{"num_hidden_layers": 8, "hidden_size": 512, "num_attention_heads": 4, "num_key_value_heads": 4, "head_dim": 128, "intermediate_size": 2048, "vocab_size": 8192, "hidden_act": "squared_relu", "norm": "rmsnorm", "norm_place": "pre", "norm_eps": 1e-05, "positions": "rope", "rope_theta": 10000.0, "rope_fraction": 1.0, "qk_norm": true, "attn_scale": 0.102, "bias": "none", "tie_word_embeddings": false, "parallel_block": false, "extras": ["local attention windows", "gated attention", "normalized values", "value embeddings", "LayerScale", "capped logits"], "init": "uniform", "init_std_qkv": 0.0282, "init_std_o": 0.0, "init_std_up": 0.0282, "init_std_down": 0.0, "optimizer": "muon_variant", "learning_rate": 0.00178, "beta1": 0.93, "weight_decay": 0.19, "lr_head": 0.00562, "max_grad_norm": 2.0, "warmup_steps": 0, "schedule": "wsd", "decay_fraction": 1.0, "decay_shape": "linear", "final_lr_fraction": 0.1, "batch_tokens": [65536, 131072, 196608], "max_seq_len": 512, "doc_mask": true, "train_tokens": 727200000, "max_steps": 5930, "dataset": "wikipedia_en"}
Each number is 128 + 24 x the weight over its row's rms, rounded and kept within 0 to 255. Layers, rows and columns count from 0. Numbers have three digits each. The size before them is the row's rms in percent of the matrix's.

# layer 3 MLP down (transposed), 2048x512, rms 0.0795, rows 1735-1760, columns 256-383
087:112085149124118112121084153115143137150148107183131109128146153127125130128181105141095121142119106085188152148100122103087142112090150136100111144160068133145121142126124131136108123133106160105124166120132149159141088122163125068170083142120115126142046094134091128126161152102161144122127105110100148134093155118084138110110118156125115108074101130129084091133154151101134113064094
098:092160111129134113107140104101146132103091150113127149147118129112104117128172097135112130142126137144137139101119144132150126129145117102144172170122159155112145134093094127120146132122133170096122085112162089140158134098166140131129122124137131158166143166135174162130129115115173128112162105106152090135127161137113134109128131136123093124122110107149142106147095142112107148154113
092:125095149121111166144115159111173143109130134165108135108141148148157168149214091090162121107134098122114122138155168150096133119153129127134127123122161091166129109109155112084119131130126124088118155088155117133139172132127146105100129169066135132100099102140092076124092145091143140135078128111136133163099140106100087083151092139174175128140123088120110117147130141147161129129142
107:112120123147138157105124130147082158063138156100122137118146161123096093075076142145101073173154149144144114108118173088115135129146122163099103131141113119152130106105153141111129114121132159108100107109131110138199096143129132118153112128142155151080144118153117092168142105146109136159123131088108067107146195106141159132118149118116159121142089134113116160153085165140107117142150
100:152125156126156156135072180147132116114111157105180104126121113132127096148126130147108085108125113121116122142118107141097146143137102158078106108106136164111116148156063136179096132126122159128166144141108135125153096087096149118133105109111097157152080120139116077138095101132132094137090091119111155122085131137102139143102084137121138121149074120148167128124123114104159106128133
087:118105168125123122128164129122147114116134154148132159076152131080131166087095108110134130103075162140145115162163161123133096153140129128106151110168101079126196110085117125095116144135106161121097087136123176146143086081122106115121136173106128120100145127154161129100092140158109144123129091098172119188137116152127084137145147125153134107095079163155126100124101134127143150097113
103:100153115113118165137137161134111118108140105106177119104146133098096113129161119121116136139135108118141138157145124122167074112122137128139131106143118119141149139138117111105132125152069103123137116128157110117137166153134151128126136095129063140127143164133124121110112157088095128138157095131108092100109096128116162119140139122165119111160110173136130131160167163151149102102139
100:183109135175157167150104116145147074139125096153098129145114123074137119167093141115112105130099150136128141134138121152134158110149073082135139132100121120116143129124182134122150168130103172129120177160106130173225131116163145127143100121141150117130111169120154119157156157150144092078112123135125123117115118115091144151094133109138146122119180112151144105120156123129088099112105
087:138123165147118169130128102125127095116175152116066119117153124085176127164109150167144130182110129122119167109122115109121132122101115087141120108100127159132128157130123145155105105143149114127130105124157143129154101128105138128097134145126061120101139114098129114092140131084125151093164115152108134163112135123184129141133165155153148144121152113096129132129122114144144167103173
104:128129125130108129155145137115127139116125120088087117135144104133126111129201156163114101143126176128142158122159181137099114131124142151095165113148164128107175107107114143129135132130160088125173137126140104162133126127108136110081151134132103134143114132126106167121144084100129091134146106174112153128164122112130103091174185106126161119160110150156118158112101146142145126097172
109:149096111156116088136167119140113107119192145112137156125149108072129116108126089134076132100146090087173130158163140054121100126158140107114105160142131108131116129137171080126060127107145089088122170149144175120140113087107099166158105177153081109116115135141152169127111105102114125148150100155117128118132147112107166134132127114097148129127120100130079140124101117135126128092132
101:132111115145132121099155124143126114120106136135108146118145146167159151121133130160133132109104126161109118115108089110111117112150130140134149125169103129110124142168111084132135147133075107123098119087138111129115133158126147128147119139163169133132147143149143135125144075148104112091093192150171148157127126136083144114148132098127165139169112132159112149112133143136144108102135
093:154128143111127117166133131110111097103096107164131174158099101133114147106116163070120142118111132108162120112154116119135159116158089131086125152133111147105123127148116133137123108153128156180111117143138184125123158190102183161148112180096141150155123107138148100148105141113096099149125150172099123142099142122104155181174090154112136163130104136136165119162169125117150141103111
092:173131140156169138111113121142113129130108143115110150096141116154090110165131102128155153191125116163164118146067096115134172130152083119107120116129144126095106111126134150144109161111169157129168198152152128120130113164148153124160110119132154148126102139112135111151107122112126119178108124124201143089113126120124130169111133130103101121137116117103128081094141130140134138095122
107:109105142157142134163112128153109140140086111113134106096144117070133098113133150138115142144195205120111111139126094089110118105122130149148158116124110103150137113107123124138139161133138065119103117102142065144154143170133141184128125133110124085185118134127123114130125109151151151152132158146116156147088177120142157102107188178138144123121112120118171116094169135148150148117110
098:126116160104136094144168136160138133107140129111136096103117120115096116158125141129076100134115119135109120139100152105096074137113139130110123144185165124156110087135143123137169099166177146143143120168183112113177096171166124099114110123099140115133143123148181152119145086107130141138171142110115138031157078111111130165109187114142119118101152137099116140097184162141110105127190
106:069165095131138182127136124162136128131162078127085114159103122100089085121122176134128094113133101146090100144148108125135133122094106132123118123172092151123149144130167113150132124140128123117119125121142092138121155141132114121166177137142136162176109165118085136114110152150181121129131086117108140117135122136166098105113178098119114168080091141141169141145121148147175131144093
092:126177174143111124138131163108127093147197148102145091151102159144135130102122162110073123107113146099134085109131146139111147102110128121126113092174183149103141154146193149076159110116149125128126145116168109153126125135144112106125147149132104130131118134095123174144075141110118129105160156143163106127109167155120152167145182108095110130097121138150157128123172104112140088120125
066:110100123210106125109129136158172144138130128108112125134083111099145133169122131106105144100149125105124106148121138135073141113137153119131153151126105178116135108095121122137138138117146150117137125124110147102148170109148135153115099170094087108139120147154115069137114157173125144142117154143109153121100139121117141096099102144086086112124091147138149124142146097124130126119147
108:152121119087112101129135111138123135139141148117129111106139118079162186112105113150116175092122125160116128116128156095117107077160102145131111097107143122132143168153121133110173145084128167130107147151114150136176117127111144128151123147124129141107133102111148117094120139139141079150134122093123147135106145117124102125114145148121113130101119066112179091096143118131152164158155
100:149137171134165171164138143135131116113120123113146137155085116118106115124109132136112147117141128106134129143105087126132124158123076125145131133140111123084133182127124107136114086090115109161145104096108108098089118124117073117094155186178117152098068163113126128096151135132137121127130123108107127138128124148098123132121158125143106144132160174131108157149166104164125104123123
093:151160159102113131098114157094089128150153140120117141134138123102143149132094155120146118121134152110089124143069115127101145123140127140142137073137101139127121114139143135162125143142112122088144132142154088139090085118124155162093142136177138150115142131105117084124119107120118128119127138161118153083130140134108150109115144117129145139089130118165108112120122109174166096158168
103:165087125108115171118123100166163135127153117120140086110113103144080108109099144126131106110134138142107182148128130145173088121154118114105136096147138125115129117167122140187084164132118151141138122114119108075087086128122176102135107139121092122141128177162086117161132120090128119122186121120158129174131130125142116085098165141151172130114135129122092106114177088137059107105144
082:113126145139063137085152133112148151141121186147146152123142141140157105128132108113074091144136105118121188106122167098129157117136107126116127148102146071122103138152099146147115110139117140112131142142159128139137137141172065135112138162110128132125157123154149113087170075114162068158158143127140119145141115128105123091133146151176114125089108104107138097143119148126122147136134
097:166116107155115133112109125163153099182099137124124152115110137069142111130139172139140099124135147128123112099134146113114111129152146083069187137145144124137070147147120136139111123178160107127153116101142151108171142136099101157138122140113120133179119148157157123135095105135120187176114140186116122159151126131139137132106132129118141126129116146140151093077133132124130093147130
106:140110130132136167124110069080148121125141145125096109169149115107104139144143104147149149178124106145105147091152125097144111170136128122106176144118166172041147125125137099105136089120122105151134106115148206103160148114122124162168142120072111117141111134108164097115117110133132139102160121148174154135085149091095125148158145138126123083166127137068154144111130119126107158107144
# layer 3 MLP up, 2048x512, rms 0.0797, rows 1736-1760, columns 256-383
097:096108112134092155124140146072133112130164122133141132126159102123132173130133144077098157161113149155131137146101164147124131128146084120108129110135090155142093122146120124129153109131123108142093120135112139167122117158086148105154085110107104101147116089155092098101133106123132140147123127112084102124112134135103105162142158163123147052114188117093128180112145116158117139155142
094:136156131130148136160101084173118139127135141138149119128129131134115132130136126177137157103171158122087122118103159129134129139078129144157119096137135088129126131144147119135152112141125117129084150122085123121143101113137117110133164093115136116179139075124146128130128121169140080124125171116137141120104086142125116134144125126147096137103143147169131147125099099143125109138179
105:138122093109164113110167166149107153110124133134122098128054143093133136125137076116120120152133108143130163176161175084121135075160149114105114163128146096138135136125127151089163147110108131070143160145110128126118142139158098115141083108114089099120157152136115133131144140099144126200117174171117120109094138159121135154114081124103086135129181149111139162098131184141143120121149
097:111143104138145153134132105148139102177123152127121134148139110136143093117159166111180102143154149146132145134152169102118104153164149149140128140127111079137126147153142096137159086174123131151093141105154138154132154140116126090121141152164192126130138103139127139130125147122120132172159140149113069096164138140115149131175147067135122110103102103142090125105123129128137123129131
085:139134104153125102163093103118082106135110110115126116135172152161134127135144162115119121139165152143131148112100130141125105115148121103124128187090116129104115127169065134123115133116121121133149129196131116080132104124158129188128137119169140081173134128071131152110151139145118120131109175160146107161104129131161146122168130155179138149169128102093149090134154161087162115145146
099:103142109166115082160118105141095188127149147120176063119125109149144132132131122129148139139127154144091138085130142103166159101093129129127157120156082138143120124119060115106118150124145118131144153128110146115147141145134172124150116148134082161144150111120111128100102098145155102132111143117061148153088083131124143114110100102175124161091144149136129112118147130140165144157100
111:105120155103104179128134112112124109098103145125110117156119143144092148137163098144148119134123107151128130179159096139088137123081128131099137119189133111134099136101117146135118117076140119109103136138164129128106118115163115120114111123130137137159106163143156082156110072105103120161148117088142119127114119152115133110165146158122141148139096132140165144119142125149100099118162
085:115097153147134142153119141132138168146124111139179169115112157115092147157138137101092093133137117114100114143120141115125115100108155098143127134152106085146120129132136128098135135112113139111117148080101103123153195134162161145124131148103138118163093148121086155116134176156168140150130101128095152149097127130088170129091144099123141131106136124161096120101153082124123134155099
103:141119142166103136167128149125139134134158116129115086108130151167129144130104116099113159103132132111103126133127125106126155110135107144143103149105142163117118107115076146128128109111125101150093152164099131121127127090119082148129137101120153134153133134114135136102125135155095129140099120118103126132070151127112163155140119115158137081145136171105119135174166112173176147156124
106:117122064163131091150120130145140145100117112112150135149116144103128117138147104100151124120138123169112135129104135112116154198143099131145122146114155123149092137141117129087138120119103100099143156145127137093140103134110115175181113136151140141156126095117165066107162149095119116160143137116127090108151123140083128162123136113095120136151152110071137118140143118177145143102100
095:142168125163082026136128108106107145141165101099109157113125138096157115109137132143145110131140135152143131116115136162106113132134136135081141135127180106130100117096110142135116144129115136098149118148088167184158131117133149151117117094095100156115122111124155139131099135126147116161131136184142102175127156127083143104143097128110141096111099124143120165115141103151132082100115
093:115138135128120125114119093109116161094137138122120115164138126138057145162159151141122154110148120096117154143136114124135153151099133110145110111166106144157140122135136133153119112134087146092116084108112148128124152170134141163133117100136170136118136117112142159139128138103139132135170110100136112138155094128145117102100134136180125132141121053183096178118161138127135118126083
092:116102127129122148129130103156164127126119146134116131143118113168139108127127125131118128167125132107135155122092101138112107084177110130152141153116087128117144064089129104130122042108136128115138146182073133158082121070090127138102130161161085160111141129109122119107121147127060139087154140135121115109140113137147077179124141120108131094124127143087166168109115121137131145134128
110:176148173110117105120139118156145151083151127136137136109168159124097124124115133135127166129134148147122106132121128111110132147144132130076123103100102105158098115087136119152104093118135118145125107144129086186138106135132136124142119143112121087150098144127125130142118139182150140129130144139113103156087139111145144118110153125149105135134179159114132107126139134139136141141078
102:123148125120101113136154129112169146112109122091137119124116099154158120096082116164093129154101129143122165076138130119143086144130123142130098112156140097148166130147082133160163104129139198111148181131129093114131173129088131154168140129127144151136129128121114109127104152115185107163143127162165137120123152097137130108130179129115133121113122107173141127136071147134123118091114
106:120127131124149108125140136132112156105077163142134104161109136129117156086142140087093107153142081117116122143135145126126094134142132111111147146146122109116075143124133108105129106109100111073134147140049126136133122171175142136163123108125119116086096155113111118134136124167126123138179109168149126133162166155099090122126146135115110149133149084147148158110113138099126127109141
103:134098141135161137136141121081150160131144102165154095102149199166086160111129157112134127117147107142134137117121138114149133127141089109118150099120119097118123081110106152142141109117106135087156134155096112129146136136114126110161114117117089131108122133133080113174141116111086140186114134122080115094096133164085129131125136129136137126118133109156104128122113099109141129182118
077:121091125141115123144123068146103148108130135117124108155072166133078114123141107118165154129148108091139078143115154121125151110136097090120134115134108112087130122100128124159139130086149113144114134111091091143154122093129107116102122115127143132183097120104105131149112132106115134170141122122136162122107160104123110092130124163094141105159130111100154148115159133128087172129143
102:151098105135154103165132146144108132130167151089126151136096170111102131117155158171124115176122052134146137174164107104099126133162140110147144109119113134118139082104141176104139151150115106112119081148160145150096088162127066122158109086108156100170168144108140135088121147121114119164135159126094144118156146129127169076124134122147132152156155128120128122110157131139154145089108
103:135142166125140116136130101117136146144097095172112112141142120121051135139134117158133135129077140140103124127181123093147139110169121108100116133108138148155109108133146142130107149140065140117150122142139098095143142128115107123143122093103143114143132126174107142155130106119105155144154135116145122129135138160149152142164116141177116118075113155091123120096122092131088155145143
091:110110155136165102172117147158127132150180118110122114147147130136093116142120158146131109130136140094124111131109140105166130089116126168127122152086129109123131115106143093160149123162080157120151188126094094099118083094156154119130108102152137091118105104137166133104127134088143112145136137127108129102119086149125151112134092128144095148140123151116119078091126134142130119172113
103:072133150116095146161114109118153134152113105148101118140113139162104162134136139134132147118131106125134094145115124160123066117118128103128119170140094130162172159135142099149133099107074119098180142142147089170102141083121135117157125136134159106137110114112120070116135135149128129126153178123094077080145133103118085134163178133098105108130091084161141140093145132131096116169120
089:105151105113126154168124130108132119123118130167151117146103142163133126119121160163150146096117100125145066143133121139100132150114124123112137126110112152108142150113138131127104127155156115145119131079142147151095124110158137109181128089131123119110113099137116132127151108146150112083116136096124148128168121137120095141099114142134125151144184108120125112080113121141107132134159
100:160144112127147163139166156088116153088095133113132158119154129102132145196153096164113147176126152106120110090123103084110140122111099138128105155164128146126154132110108115095112140125186153130135137128091126107095107093144130085177143136174135114156106173123141135141143106093121130124169104115144161185100111114123044140130151094116087176157155118143125131149150152129108108167140
105:170118131103128126126126099103161106107146142122116120115182129181105133118139115160119108135116107093094138122183116131110105149117122120107127159108131113120124063130152126106155120154119182141147145162148128120113115133146138101116153204124135074098109094123114126099175135117157107121120091129127106104100138118150123127140034162138145118145177090151128159109133105151131081130130